Part of a small language model's weights.
Training: a variant of Adam for these matrices, 166M tokens, 10148 steps.
Each number is 50 + 15 x the weight over its row's rms, rounded and kept within 0 to 99. Layers, rows and columns count from 0. The size before them is the row's rms in percent of the matrix's.

# down: layer 12 MLP down (transposed), 640x160, rms 0.24, rows 554-596, columns 0-79
# up: layer 12 MLP up, 640x160, rms 0.256, rows 555-596, columns 0-79
down554 100:33 68 61 56 53 65 29 86 54 46 57 65 32 64 45 50 54 39 60 44 29 42 63 40 39 61 35 89 48 59 52 47 27 62 51 30 71 55 51 38 73 52 57 32 42 07 62 34 52 77 48 47 65 38 57 54 32 32 53 45 41 68 48 56 20 53 55 31 35 68 57 49 57 20 64 24 54 37 47 22
up555 095:46 36 67 34 73 84 65 59 48 66 36 50 47 41 48 17 48 37 71 58 84 59 33 71 77 79 62 76 40 49 30 38 36 69 98 50 41 64 59 55 39 48 48 37 29 41 60 55 56 37 73 56 50 58 16 43 60 39 28 37 54 51 44 67 36 38 58 75 34 54 47 53 52 65 37 33 55 64 35 51
down555 092:59 58 27 42 38 62 60 61 61 53 68 55 54 62 71 43 37 52 63 72 99 68 66 51 64 65 41 52 60 68 57 62 18 53 60 55 37 46 52 46 56 45 58 43 57 73 41 43 54 61 31 76 38 31 51 54 51 46 64 46 41 51 56 69 52 00 42 59 67 57 55 26 71 46 54 42 35 68 73 74
up556 110:63 71 37 55 63 66 43 24 68 58 61 40 56 28 28 53 42 52 46 58 82 41 35 46 50 63 61 46 31 26 48 68 46 56 57 52 38 32 70 70 50 56 68 54 54 33 63 81 68 56 46 38 46 50 22 70 55 39 48 49 69 41 50 67 58 46 58 61 67 58 54 86 43 47 35 64 47 34 35 58
down556 104:53 65 50 45 50 47 37 55 25 70 84 70 48 47 39 61 66 31 15 52 32 53 50 46 76 34 61 69 40 54 45 56 46 38 57 49 30 58 25 43 36 68 46 27 52 61 56 47 38 71 54 68 27 40 60 43 65 29 81 46 50 49 50 63 50 22 56 69 77 63 59 55 35 55 58 52 60 60 47 53
up557 100:56 83 70 97 39 31 42 49 51 80 78 65 74 34 42 75 38 33 52 40 50 29 58 61 29 48 43 47 44 60 44 66 63 54 61 65 40 55 72 41 49 54 53 34 48 32 59 61 52 51 42 50 46 51 38 69 57 41 48 44 55 66 58 76 30 54 24 78 70 53 56 72 22 38 47 73 30 56 52 62
down557 101:22 74 44 41 38 37 60 63 55 80 39 57 57 30 42 58 38 67 38 85 76 74 49 96 37 52 28 50 35 47 71 77 42 65 65 52 47 60 38 44 28 41 62 71 42 87 54 48 61 49 48 42 56 44 59 48 48 50 80 40 61 39 73 29 53 41 56 56 65 46 52 53 47 25 52 31 25 45 48 51
up558 103:46 51 64 54 62 28 32 67 54 58 89 66 51 51 58 49 30 58 37 53 55 48 48 39 63 34 63 50 47 30 49 67 69 71 50 40 41 62 81 74 65 53 64 73 45 57 76 47 64 53 52 66 50 48 55 54 41 22 56 39 72 65 62 41 44 79 59 50 50 67 55 70 22 43 43 31 42 50 59 42
down558 106:70 56 51 50 44 54 44 46 29 44 67 58 47 67 49 56 65 55 63 66 22 73 50 69 38 56 73 81 71 52 46 41 28 48 59 38 48 81 68 30 58 40 42 54 61 64 44 52 59 75 49 56 45 39 52 39 69 18 38 71 49 35 28 52 66 54 40 57 85 54 56 49 63 46 67 30 36 69 47 39
up559 093:55 55 55 58 56 54 60 35 47 26 44 62 65 76 52 64 60 47 58 71 56 56 48 49 85 41 63 60 50 35 36 22 19 57 45 44 60 56 45 54 61 66 34 52 10 46 37 21 46 23 50 30 46 46 26 59 56 84 76 49 92 63 34 46 36 44 75 38 34 50 58 51 34 37 62 37 34 64 82 67
down559 098:15 48 35 64 44 29 56 12 41 52 54 51 29 57 54 84 40 23 41 35 56 32 33 50 54 70 29 31 25 66 50 53 50 64 26 38 64 68 39 49 73 78 43 55 77 40 63 36 69 81 32 48 37 46 47 59 46 36 59 73 37 31 46 60 59 57 54 59 51 50 40 58 67 41 64 59 55 48 66 38
up560 107:45 54 47 51 49 57 66 42 21 42 45 51 51 35 47 26 34 55 89 61 68 36 39 56 42 19 45 23 34 31 45 33 63 59 65 59 49 73 65 61 47 75 71 48 63 55 43 62 51 65 43 48 41 79 32 71 38 37 38 48 50 39 50 50 40 32 39 39 26 52 47 43 66 59 51 38 33 46 32 61
down560 110:50 44 40 55 55 34 33 68 53 78 46 73 55 37 41 55 22 49 61 57 46 67 57 45 30 57 50 44 50 43 59 63 60 79 65 58 48 55 60 22 70 60 52 50 61 68 63 52 87 58 73 65 50 69 75 62 54 26 86 36 29 63 38 68 50 87 69 66 47 38 55 64 53 61 54 63 45 17 58 55
up561 099:38 40 65 76 60 49 35 56 58 64 39 47 87 64 47 54 24 34 34 76 54 62 75 50 53 58 50 60 38 38 66 43 49 65 74 49 37 69 50 55 68 36 68 67 50 55 59 62 71 16 52 51 32 66 57 35 26 23 57 54 67 53 35 43 66 62 58 65 42 30 59 75 32 52 33 30 41 37 45 41
down561 094:70 41 62 55 61 50 45 32 66 61 26 54 71 69 50 61 40 54 73 75 20 61 56 42 45 20 60 58 47 56 46 53 62 61 51 57 28 50 25 67 69 49 30 57 59 51 56 79 57 43 44 65 51 43 42 66 58 48 35 44 48 51 68 49 46 59 28 71 59 58 53 67 81 44 37 31 54 27 36 47
up562 104:66 59 56 64 52 39 64 61 46 72 64 58 53 55 36 65 35 58 52 30 56 17 65 46 45 45 44 43 23 71 28 33 41 61 70 56 72 46 65 24 52 58 56 53 45 68 60 48 40 29 46 36 38 57 42 46 23 43 60 74 30 55 51 55 42 71 35 77 49 67 49 40 34 37 42 41 18 33 50 39
down562 102:25 54 46 43 52 65 37 56 47 77 47 22 52 25 60 54 29 53 69 41 32 64 36 55 37 47 46 39 67 62 42 61 56 70 91 34 32 54 26 51 85 44 49 82 48 62 72 40 49 54 46 23 75 51 53 61 53 87 51 37 71 45 68 51 46 33 71 44 56 66 39 59 62 44 54 62 26 71 45 33
up563 113:66 41 33 48 53 44 40 32 53 61 73 64 55 48 39 45 56 41 55 55 78 39 61 85 50 54 82 45 49 26 54 51 45 40 46 67 62 77 63 65 42 82 23 74 45 61 53 73 42 50 30 47 63 45 55 30 24 28 48 58 57 45 64 53 13 60 17 56 55 43 63 39 39 50 45 27 29 44 27 47
down563 115:67 35 43 64 44 46 74 49 54 49 36 31 79 74 43 23 32 39 56 59 42 69 35 59 48 60 29 52 91 34 56 57 60 48 77 62 36 75 55 56 67 40 47 57 53 89 45 65 47 84 35 46 38 26 41 51 65 38 39 57 72 51 35 45 63 38 60 58 48 54 42 53 61 51 56 60 30 75 45 45
up564 085:33 47 51 68 55 46 40 45 79 53 64 61 69 56 62 25 35 45 67 86 72 60 82 16 48 46 34 53 59 42 63 56 38 90 40 27 58 40 75 16 29 34 66 31 31 43 66 54 72 63 52 43 33 41 55 64 21 71 65 40 56 70 31 40 45 42 70 43 52 73 73 59 35 27 47 49 36 60 37 39
down564 087:75 48 47 54 41 65 74 52 32 54 30 61 51 57 40 44 65 80 51 31 65 51 11 81 50 41 68 42 93 57 46 41 63 46 44 67 42 50 66 83 17 58 45 56 63 55 34 18 51 58 45 61 55 51 38 83 49 48 51 51 62 41 46 34 32 55 29 35 31 42 52 60 56 68 51 50 41 59 59 38
up565 103:71 62 63 57 25 23 32 37 50 64 45 68 34 63 32 30 46 40 57 55 50 58 26 43 52 88 33 41 40 26 62 34 46 47 47 42 66 58 92 45 68 54 63 59 11 46 39 38 47 19 55 51 56 45 50 53 55 58 61 47 51 43 50 40 39 52 43 58 34 53 69 68 42 82 51 49 50 16 40 75
down565 100:39 43 44 59 43 42 35 58 42 60 48 21 20 43 82 40 51 62 43 75 23 50 73 34 67 40 34 61 29 66 52 43 43 66 89 55 48 68 51 71 26 32 48 45 63 60 56 43 38 92 53 77 57 56 47 70 52 53 53 45 48 70 63 73 51 45 55 32 76 47 48 53 85 53 51 36 38 50 41 67
up566 107:55 93 71 64 53 42 29 51 61 48 70 71 61 43 63 47 51 39 54 32 53 28 65 45 69 65 85 54 40 41 54 47 37 41 90 53 70 38 35 61 35 75 29 59 43 63 38 43 33 57 59 59 67 63 28 75 37 57 57 54 60 38 29 57 25 56 34 30 30 60 40 49 23 37 35 58 66 51 30 45
down566 107:80 60 59 42 41 69 44 34 34 40 48 40 60 40 68 46 45 31 56 22 34 45 62 57 50 53 62 61 49 37 40 72 49 60 55 29 59 63 34 56 43 64 46 53 79 49 41 65 25 64 67 39 00 60 47 47 51 61 92 54 25 67 45 67 53 58 54 60 42 48 41 48 46 46 61 48 38 49 37 67
up567 089:55 47 35 55 52 62 57 30 70 52 62 71 44 63 36 49 67 79 37 33 57 68 58 59 47 74 58 52 51 53 80 71 66 51 41 72 76 47 67 70 56 59 66 64 23 33 52 51 60 32 60 55 63 62 51 39 50 57 24 33 64 26 42 55 42 58 79 57 73 48 69 56 39 65 22 65 50 36 19 52
down567 098:62 35 41 33 56 75 52 47 46 43 74 24 58 46 40 65 76 36 29 51 51 75 53 39 39 38 64 40 59 55 63 61 91 32 38 55 50 30 48 46 34 38 58 71 48 59 43 54 29 77 69 40 53 45 53 14 52 45 62 53 41 41 41 50 37 19 51 46 81 56 58 41 41 56 34 62 51 30 23 77
up568 099:30 38 59 62 64 58 17 51 66 48 67 33 61 75 57 40 37 54 54 54 46 27 50 61 62 43 37 57 28 25 71 38 71 45 74 22 42 49 55 34 43 46 69 52 59 43 54 50 47 40 59 50 26 70 55 67 74 38 39 44 63 19 38 43 59 49 40 69 40 61 61 60 42 70 20 42 50 54 21 33
down568 095:47 67 35 29 36 43 59 54 57 45 30 57 62 62 76 31 57 34 42 69 28 48 83 15 21 57 38 44 43 69 53 58 53 42 40 31 48 40 53 37 59 33 73 23 34 55 49 58 59 55 52 43 52 49 80 68 53 56 67 53 41 51 54 64 44 58 39 27 61 38 54 69 53 59 89 28 58 26 47 85
up569 092:40 44 61 29 56 45 32 32 48 63 57 62 64 51 54 52 50 63 64 63 60 40 42 66 63 77 62 71 54 43 41 36 55 44 65 53 59 70 59 71 22 60 58 40 49 20 38 78 53 50 30 37 39 60 72 49 01 05 75 74 30 55 38 52 50 50 68 61 52 52 34 39 55 65 16 39 61 65 40 50
down569 094:64 59 63 70 30 45 45 61 43 63 56 30 57 66 65 62 78 50 45 61 55 30 44 52 24 28 71 53 53 17 33 73 49 48 34 67 62 49 61 63 62 14 55 64 30 62 20 27 50 47 49 48 79 61 33 52 75 61 51 58 65 66 33 68 57 48 13 47 65 54 55 72 47 43 57 33 51 55 50 53
up570 100:54 66 51 59 76 33 74 40 68 49 46 42 35 70 40 27 42 74 72 68 55 50 42 50 37 31 81 40 50 52 58 43 54 53 50 55 66 58 58 63 76 44 54 41 36 33 50 67 62 65 58 64 56 66 40 55 51 64 38 47 89 38 49 51 36 38 33 69 52 35 31 59 20 56 55 39 55 48 55 61
down570 102:73 34 49 26 56 58 44 57 71 33 47 50 20 52 50 40 27 43 60 47 83 68 78 54 56 78 23 69 23 49 29 59 69 57 72 52 53 28 76 45 68 73 59 40 59 30 49 66 59 71 67 28 55 40 74 63 62 66 78 41 71 52 50 46 67 29 57 60 42 54 69 49 50 55 60 44 52 53 63 30
up571 111:56 76 49 45 52 60 52 57 64 66 79 34 60 58 39 25 53 74 60 21 64 25 70 44 47 39 51 72 49 07 60 36 65 73 80 28 67 33 86 55 50 54 61 26 30 49 52 72 65 33 49 45 54 73 32 70 55 51 42 61 64 39 31 40 46 59 37 56 49 63 47 51 34 34 64 37 63 47 58 52
down571 103:62 62 27 65 50 45 54 52 44 51 53 83 17 86 46 40 60 58 25 52 57 47 47 40 48 17 60 76 56 58 54 47 41 63 66 65 32 32 37 60 35 72 38 25 74 40 35 41 66 82 42 33 73 11 57 55 36 20 59 61 38 36 53 33 51 56 39 58 54 57 63 45 29 52 24 57 22 30 65 43
up572 102:63 57 53 74 53 77 58 61 56 99 55 37 45 54 65 48 44 37 51 76 57 57 39 54 41 25 70 69 44 55 81 45 26 76 61 50 39 47 68 53 45 43 52 56 15 37 49 35 64 64 48 32 44 51 24 46 40 31 47 49 41 45 51 65 45 88 64 53 54 30 55 58 27 50 45 56 29 25 43 60
down572 098:72 40 40 51 44 53 29 40 48 36 53 66 50 74 48 22 12 58 27 31 72 51 55 61 52 34 62 66 20 35 45 40 68 63 37 38 40 56 50 33 51 70 77 51 35 22 41 62 50 64 70 37 43 52 68 47 60 34 36 68 38 49 52 53 43 39 63 53 41 32 29 69 56 53 42 13 30 42 53 50
up573 082:66 76 32 58 51 61 57 59 57 61 63 62 29 38 77 29 22 47 45 68 78 37 55 61 61 36 42 23 25 42 56 62 18 54 51 39 48 87 67 67 32 48 54 58 65 21 65 60 46 53 28 65 59 63 18 70 49 45 28 37 68 57 62 37 52 29 39 67 37 30 56 68 42 10 27 57 45 49 44 47
down573 102:36 42 55 48 50 52 54 39 83 41 22 29 57 52 18 57 68 60 24 45 86 24 45 51 46 60 60 26 43 41 75 53 55 35 54 37 55 60 22 34 64 16 48 57 59 77 48 58 37 51 54 37 11 71 44 36 72 60 70 69 64 59 94 54 66 34 45 62 46 59 29 47 39 70 33 54 58 42 54 86
up574 096:42 43 60 92 41 60 38 43 58 39 54 42 38 45 33 33 57 66 26 44 86 47 52 41 44 39 65 42 42 40 60 40 62 69 49 24 53 80 41 58 13 82 51 59 33 48 54 36 62 63 59 51 29 42 52 52 68 36 63 54 48 38 38 67 59 85 47 21 44 32 64 49 38 64 69 33 55 57 50 69
down574 100:76 42 54 35 75 44 54 52 46 24 44 57 73 59 60 64 46 67 18 20 50 55 32 57 73 62 71 45 37 56 46 52 29 50 51 47 69 54 60 81 60 56 47 39 44 28 80 58 45 50 59 37 42 57 68 54 40 43 42 37 34 40 79 62 89 55 24 58 61 22 41 45 18 44 55 41 41 49 56 64
up575 108:43 50 57 71 52 58 69 29 46 29 49 53 60 61 38 51 65 74 35 52 74 66 37 66 34 39 64 47 17 49 50 63 60 58 54 52 62 59 57 61 54 55 54 53 57 66 52 76 37 49 70 31 67 37 39 45 61 28 68 68 17 32 52 51 79 52 35 68 47 51 64 55 50 63 33 62 66 59 40 50
down575 108:62 19 70 38 63 39 25 66 59 53 29 44 26 78 25 63 56 53 47 57 45 50 81 49 42 49 33 32 67 39 55 52 58 70 49 37 43 58 42 69 56 41 72 56 43 49 37 52 36 49 35 56 49 63 51 08 72 57 33 34 53 48 34 60 60 71 18 47 46 67 63 56 38 64 61 63 57 63 54 18
up576 100:58 40 57 77 66 41 43 64 56 44 56 63 53 47 46 63 41 44 32 27 49 80 65 40 62 51 75 24 50 47 64 60 27 43 53 51 64 58 47 51 28 54 57 42 38 39 64 44 36 37 69 72 12 62 63 50 67 40 27 48 58 60 55 56 23 62 38 54 59 39 27 31 25 58 45 65 41 41 51 39
down576 100:46 58 56 40 38 59 44 35 44 51 47 64 68 46 46 50 85 61 65 56 16 22 63 30 32 67 25 73 69 49 50 28 39 71 47 56 44 28 44 57 50 81 44 64 31 51 33 41 55 55 81 27 67 52 68 69 42 61 44 42 85 36 50 41 58 56 38 47 54 80 63 63 66 66 60 62 80 27 40 35
up577 094:38 43 46 81 48 57 61 56 55 56 44 38 40 50 27 44 43 54 58 80 48 61 45 52 39 41 65 50 59 40 46 48 41 49 26 20 65 52 43 55 49 50 77 35 00 98 43 46 79 55 67 62 54 44 51 42 59 76 36 57 46 27 51 43 38 58 50 54 40 32 55 57 46 43 44 52 20 54 51 37
down577 094:44 38 78 61 48 41 20 58 37 50 37 68 46 58 38 48 37 51 36 89 25 40 40 40 50 44 41 49 67 55 51 50 42 51 51 64 41 55 67 27 63 48 60 42 84 18 77 55 24 43 40 44 18 10 59 49 69 42 64 63 50 50 68 63 61 23 64 57 64 55 69 38 58 55 36 69 65 76 47 55
up578 104:52 84 51 45 40 84 52 48 50 47 38 61 52 44 54 55 24 46 58 36 69 41 29 53 44 30 60 56 36 50 75 39 44 63 55 23 46 64 50 52 59 71 57 53 36 51 37 49 48 56 26 43 29 50 52 87 55 03 25 48 65 31 54 47 50 65 13 39 59 57 45 65 62 66 33 52 61 26 38 49
down578 105:33 38 63 47 58 37 39 42 34 35 64 35 72 46 68 52 47 39 16 62 60 58 81 36 73 61 56 43 41 38 36 68 49 40 52 70 51 45 64 69 48 16 50 72 63 98 59 37 37 45 48 51 33 44 24 43 38 78 79 51 47 76 51 49 32 74 65 28 51 44 62 31 60 48 60 64 65 60 72 52
up579 104:50 80 66 58 63 54 35 26 58 56 57 46 32 32 42 55 32 32 60 45 55 25 42 41 50 58 44 49 26 52 59 81 47 66 49 49 56 50 51 38 65 46 51 41 49 43 37 43 68 52 50 44 48 62 10 90 38 33 35 54 77 27 56 57 19 47 53 58 39 55 57 64 09 42 49 56 41 38 70 41
down579 106:63 10 67 54 54 38 83 65 34 59 32 52 32 79 52 32 56 43 66 63 06 38 73 46 75 54 61 54 33 30 54 43 43 68 59 52 66 51 34 29 51 36 48 53 28 21 40 61 63 82 55 66 72 27 35 27 29 59 21 62 54 38 30 55 51 41 55 45 66 48 50 43 48 69 46 54 45 42 52 41
up580 103:81 64 74 22 38 61 76 25 41 52 71 47 64 40 45 41 54 43 77 82 61 54 60 52 52 80 58 70 48 36 59 42 31 40 55 40 41 70 34 68 56 56 48 61 34 48 44 72 64 49 46 41 14 49 46 45 33 39 30 53 56 35 40 77 70 43 71 74 34 47 42 48 26 29 58 35 55 37 50 54
down580 102:43 33 42 21 50 46 44 21 49 36 72 54 31 37 35 61 71 47 48 57 41 54 33 49 56 38 67 29 61 28 76 64 58 55 42 90 51 47 30 54 58 57 62 29 37 57 51 76 52 60 53 28 44 76 48 30 53 52 68 44 27 44 66 30 59 29 53 40 31 65 69 68 21 65 85 77 58 78 41 59
up581 094:39 61 47 71 24 67 36 43 57 30 32 60 52 42 26 37 42 54 36 44 58 05 50 59 43 67 64 37 57 50 69 36 49 58 50 58 44 83 39 40 51 44 79 38 51 55 92 61 52 49 57 42 39 53 45 42 62 38 41 58 63 65 44 56 75 62 70 75 52 30 39 49 25 68 66 55 38 61 41 36
down581 096:47 66 23 27 77 34 46 58 26 35 60 50 64 53 51 64 48 49 56 35 19 55 55 59 64 37 38 65 62 58 53 73 49 26 67 29 50 72 40 74 83 62 31 49 34 61 30 43 21 10 07 56 77 45 44 62 49 38 60 56 55 56 67 64 53 62 37 63 59 46 38 81 41 49 65 43 44 31 34 65
up582 112:55 45 36 60 57 52 52 35 83 55 33 63 89 72 58 66 41 36 67 77 64 44 43 82 45 79 48 74 42 48 42 78 48 64 58 59 60 71 76 37 38 51 47 48 43 52 64 67 46 21 41 45 55 66 59 43 76 58 37 51 61 37 38 46 43 37 55 31 37 49 85 49 31 47 31 29 40 45 39 50
down582 110:54 68 63 59 53 38 43 48 49 22 57 57 33 56 56 35 24 70 18 63 54 29 50 18 28 68 44 29 62 60 58 46 57 35 54 61 49 42 35 51 62 65 75 52 22 34 46 78 47 42 23 25 47 52 46 25 48 64 25 16 33 88 54 49 51 57 63 49 28 49 61 48 45 49 70 65 60 31 64 53
up583 095:88 90 47 59 23 28 63 33 49 18 47 49 38 53 42 36 58 42 34 33 73 27 57 43 55 46 67 76 20 02 44 22 68 33 49 54 60 46 55 60 38 58 64 63 56 59 63 68 53 52 36 56 53 29 66 76 56 65 53 67 35 82 31 63 36 53 37 61 76 21 36 55 34 44 26 72 48 76 51 37
down583 100:26 57 31 52 50 61 63 25 37 60 44 69 47 47 40 55 68 45 58 74 34 75 58 71 37 49 61 74 48 30 54 37 51 17 63 36 45 70 30 28 42 48 37 60 26 52 42 64 68 39 70 71 39 47 55 57 56 61 73 50 46 37 73 32 55 12 68 62 56 26 43 45 41 54 53 51 59 34 74 58
up584 111:30 35 41 82 56 67 36 45 72 69 63 61 76 66 61 75 54 54 42 56 64 42 72 53 76 50 58 53 36 20 66 80 75 48 47 66 60 34 54 64 57 70 56 68 35 48 43 67 69 74 55 60 64 66 70 55 46 40 51 47 67 41 23 47 52 57 50 68 44 20 37 45 52 53 63 29 54 54 64 37
down584 108:41 68 55 29 27 39 44 56 62 43 44 37 28 28 42 49 58 63 48 68 35 53 29 28 57 32 57 38 40 59 65 25 79 75 28 32 47 30 54 37 60 43 65 35 51 44 73 24 82 59 47 62 82 65 95 68 61 28 55 42 68 67 47 56 51 42 82 23 58 48 61 52 53 65 44 45 39 43 65 43
up585 098:82 68 54 57 45 54 65 58 75 59 61 55 63 65 50 68 51 59 28 25 70 32 49 48 47 57 42 51 39 55 25 33 70 61 52 61 57 67 51 33 68 41 58 73 44 63 84 40 49 47 93 53 50 30 61 60 50 57 52 56 50 37 56 32 32 65 56 68 83 56 53 61 58 46 40 53 41 11 64 38
down585 098:50 33 51 44 57 34 41 43 33 26 16 56 65 16 52 33 54 22 73 65 50 38 33 81 34 83 44 49 44 43 63 56 64 52 49 56 29 36 42 66 59 56 41 35 36 28 51 38 56 48 42 81 85 60 33 65 81 60 47 48 51 86 62 33 70 60 41 43 40 52 59 50 64 49 64 40 62 64 55 43
up586 103:53 65 56 60 57 53 61 23 89 29 69 52 41 43 41 47 45 37 51 42 63 53 31 36 58 28 53 39 46 44 42 42 21 71 48 54 39 76 59 53 37 48 48 48 57 31 60 57 63 62 37 30 35 41 37 70 59 43 40 29 55 55 58 39 44 50 61 51 35 70 52 55 29 28 50 46 57 39 40 88
down586 102:42 66 64 59 24 34 46 32 54 60 63 75 56 54 67 71 85 40 48 37 33 53 75 50 40 44 61 58 68 35 35 40 46 42 33 42 64 40 64 67 62 29 11 86 54 60 64 50 32 41 67 42 51 75 44 29 60 38 58 56 53 47 50 56 34 45 32 47 88 66 35 31 54 22 37 51 93 71 52 40
up587 109:53 66 70 82 59 52 47 58 45 45 44 49 47 53 52 28 62 85 60 51 50 46 52 33 48 61 58 48 29 18 54 84 36 57 59 23 54 52 61 46 46 68 69 73 50 57 55 46 59 62 67 66 12 57 64 61 69 56 68 50 44 42 54 31 42 59 32 49 44 46 74 51 42 80 67 35 21 29 23 66
down587 104:60 54 55 33 66 66 63 61 50 23 60 54 79 37 57 28 38 45 61 61 17 15 50 78 48 63 49 69 39 61 39 57 47 67 43 69 35 52 81 63 33 61 41 65 56 57 46 65 39 36 76 32 46 31 41 43 51 80 51 61 44 48 39 49 59 54 62 50 47 51 44 58 38 54 65 39 50 59 58 62
up588 028:64 47 52 63 53 62 25 51 73 61 59 64 75 58 26 31 32 60 56 49 61 27 79 66 70 45 67 58 21 38 62 40 51 53 60 32 65 68 83 59 38 70 50 51 36 48 78 51 44 42 55 43 52 56 27 57 39 40 39 51 58 44 35 50 37 72 50 72 30 41 53 64 45 46 37 47 47 38 52 57
down588 026:56 33 52 51 27 56 18 36 56 54 66 46 45 40 54 98 48 40 43 53 74 45 49 52 45 80 45 48 36 38 28 52 81 52 60 68 52 44 71 54 37 41 62 45 29 50 84 60 26 53 52 60 56 43 61 33 51 51 31 64 66 67 48 44 56 31 69 54 00 29 38 59 58 43 21 42 57 57 72 45
up589 099:63 36 33 38 71 49 42 57 57 41 44 30 84 59 54 32 46 34 62 62 59 62 51 54 57 39 74 38 34 21 55 84 66 69 57 52 50 29 59 55 44 71 63 47 22 58 36 60 37 74 36 60 42 58 48 54 28 39 38 62 44 47 42 46 68 59 70 71 33 35 71 41 41 57 53 47 59 54 46 51
down589 099:43 44 71 46 49 37 58 41 66 28 78 70 28 65 59 76 37 74 38 50 56 52 52 44 41 48 58 51 41 40 44 75 51 30 66 33 74 79 21 24 45 59 61 31 44 50 59 50 65 66 41 24 49 54 53 61 47 46 68 20 51 48 71 17 36 54 41 44 42 48 58 67 44 66 68 59 43 57 46 59
up590 114:55 41 47 63 58 66 22 51 74 28 53 51 56 63 48 39 44 64 75 37 81 33 52 73 41 55 70 63 38 29 43 55 10 42 48 51 53 58 82 50 51 81 39 62 47 16 54 62 52 56 46 32 52 62 21 44 50 31 49 22 42 27 47 78 21 53 42 48 40 58 61 50 62 59 51 67 53 33 36 35
down590 112:33 48 30 56 65 65 29 49 57 13 41 56 69 84 58 46 88 60 84 62 70 56 46 66 42 32 53 48 60 44 52 33 54 40 41 35 58 33 54 63 22 40 53 44 28 44 53 38 65 37 54 66 55 52 02 63 50 31 57 28 54 36 55 54 57 38 46 62 58 41 48 63 51 42 79 31 36 61 69 64
up591 105:52 57 64 54 84 31 62 62 53 52 64 26 51 33 14 57 63 63 55 75 58 27 53 62 26 49 46 77 39 41 48 35 43 69 99 56 62 61 57 56 40 56 41 27 33 47 57 59 85 60 48 27 35 50 38 52 19 30 57 42 51 63 56 40 56 49 63 43 44 53 48 72 32 61 40 63 28 33 36 39
down591 100:76 17 62 78 53 42 59 40 66 63 42 43 33 71 43 55 63 48 39 68 62 58 71 74 48 09 99 43 66 61 47 61 62 49 49 61 70 44 52 32 61 55 44 68 44 57 25 70 44 43 52 66 46 36 51 22 49 60 50 61 61 28 53 32 46 61 54 64 75 25 56 43 55 72 62 27 30 55 55 36
up592 095:60 40 50 56 72 49 36 44 65 67 43 53 54 49 29 72 35 40 61 53 52 31 57 48 46 71 24 56 38 61 77 41 46 51 40 39 36 43 57 75 39 69 53 68 36 46 52 87 49 60 18 59 54 63 32 56 23 15 45 43 34 55 47 50 66 39 33 74 45 62 51 59 28 35 31 30 54 52 25 62
down592 098:49 91 71 48 56 67 19 19 44 41 52 38 59 50 43 52 61 73 63 58 48 58 45 46 35 62 48 59 30 56 65 64 41 24 54 37 78 44 43 53 60 53 54 82 70 38 72 16 60 38 45 33 26 54 55 50 46 55 30 95 73 56 88 57 42 26 82 44 56 43 60 59 46 65 47 47 55 61 64 19
up593 098:52 63 71 72 32 60 47 16 44 57 50 49 84 41 32 78 17 42 67 35 55 30 50 49 62 54 68 57 47 40 45 57 27 59 51 22 29 36 46 36 55 64 58 43 35 34 67 70 43 54 34 15 67 67 50 60 57 04 30 34 50 32 48 65 59 53 47 57 19 55 37 44 52 56 50 47 58 45 46 45
down593 095:21 34 69 63 57 37 71 36 45 44 91 45 26 62 64 62 57 44 45 54 44 57 64 27 67 47 52 58 44 59 57 49 57 47 59 73 53 58 35 47 50 37 33 48 35 93 30 61 63 60 61 70 49 42 58 50 69 69 60 71 42 69 28 50 55 31 53 34 51 46 58 37 64 35 75 83 52 59 55 42
up594 094:44 60 65 61 37 17 33 46 42 28 55 79 62 46 22 70 16 53 50 38 54 36 71 42 50 50 66 74 30 56 80 36 51 67 78 50 69 48 51 63 67 55 52 64 46 49 53 34 33 23 59 59 33 57 49 53 37 50 52 15 90 51 50 60 62 36 58 63 52 72 40 54 43 69 41 58 52 54 62 60
down594 096:32 69 60 43 52 42 24 57 49 45 37 37 37 38 50 57 54 67 88 47 48 47 50 42 53 60 27 42 33 33 40 34 33 42 24 54 60 63 39 26 45 42 63 60 43 46 31 59 52 64 30 28 76 48 16 25 81 87 65 43 45 47 36 48 53 50 40 48 62 62 18 49 60 42 19 67 54 51 66 75
up595 101:60 63 37 86 76 62 56 42 70 50 47 68 35 65 37 51 49 57 54 76 66 29 44 50 62 72 69 57 61 67 53 45 29 28 66 63 67 57 54 54 52 69 19 37 63 57 64 52 64 40 37 28 48 56 48 60 54 77 34 34 66 61 49 61 49 76 31 50 31 74 75 21 38 29 56 48 53 48 69 26
down595 105:31 28 46 51 40 66 43 29 46 31 31 39 32 53 44 53 52 73 27 58 57 46 32 64 69 12 51 62 59 59 58 38 43 66 51 50 41 19 63 29 48 54 43 58 78 59 35 58 61 84 35 46 39 44 66 83 65 46 40 56 40 43 51 40 42 61 46 60 65 43 53 36 46 65 40 66 67 78 53 45
up596 100:46 62 51 53 55 75 42 58 72 78 33 50 53 39 46 70 25 39 50 84 61 81 57 46 61 35 43 43 50 27 70 43 41 50 51 41 61 90 40 62 53 53 64 52 33 73 70 64 68 45 26 58 34 52 60 71 60 56 51 45 27 52 55 58 42 48 54 71 22 26 81 77 52 57 28 54 41 29 59 68
down596 097:32 39 39 47 43 52 47 37 51 81 61 44 88 57 21 47 25 60 67 71 45 76 51 57 39 61 53 56 59 55 58 55 72 49 28 43 41 50 29 56 50 33 45 44 64 24 32 37 73 58 76 45 64 67 63 28 37 63 58 58 64 51 42 74 28 36 79 63 43 74 43 63 60 66 61 48 61 50 31 29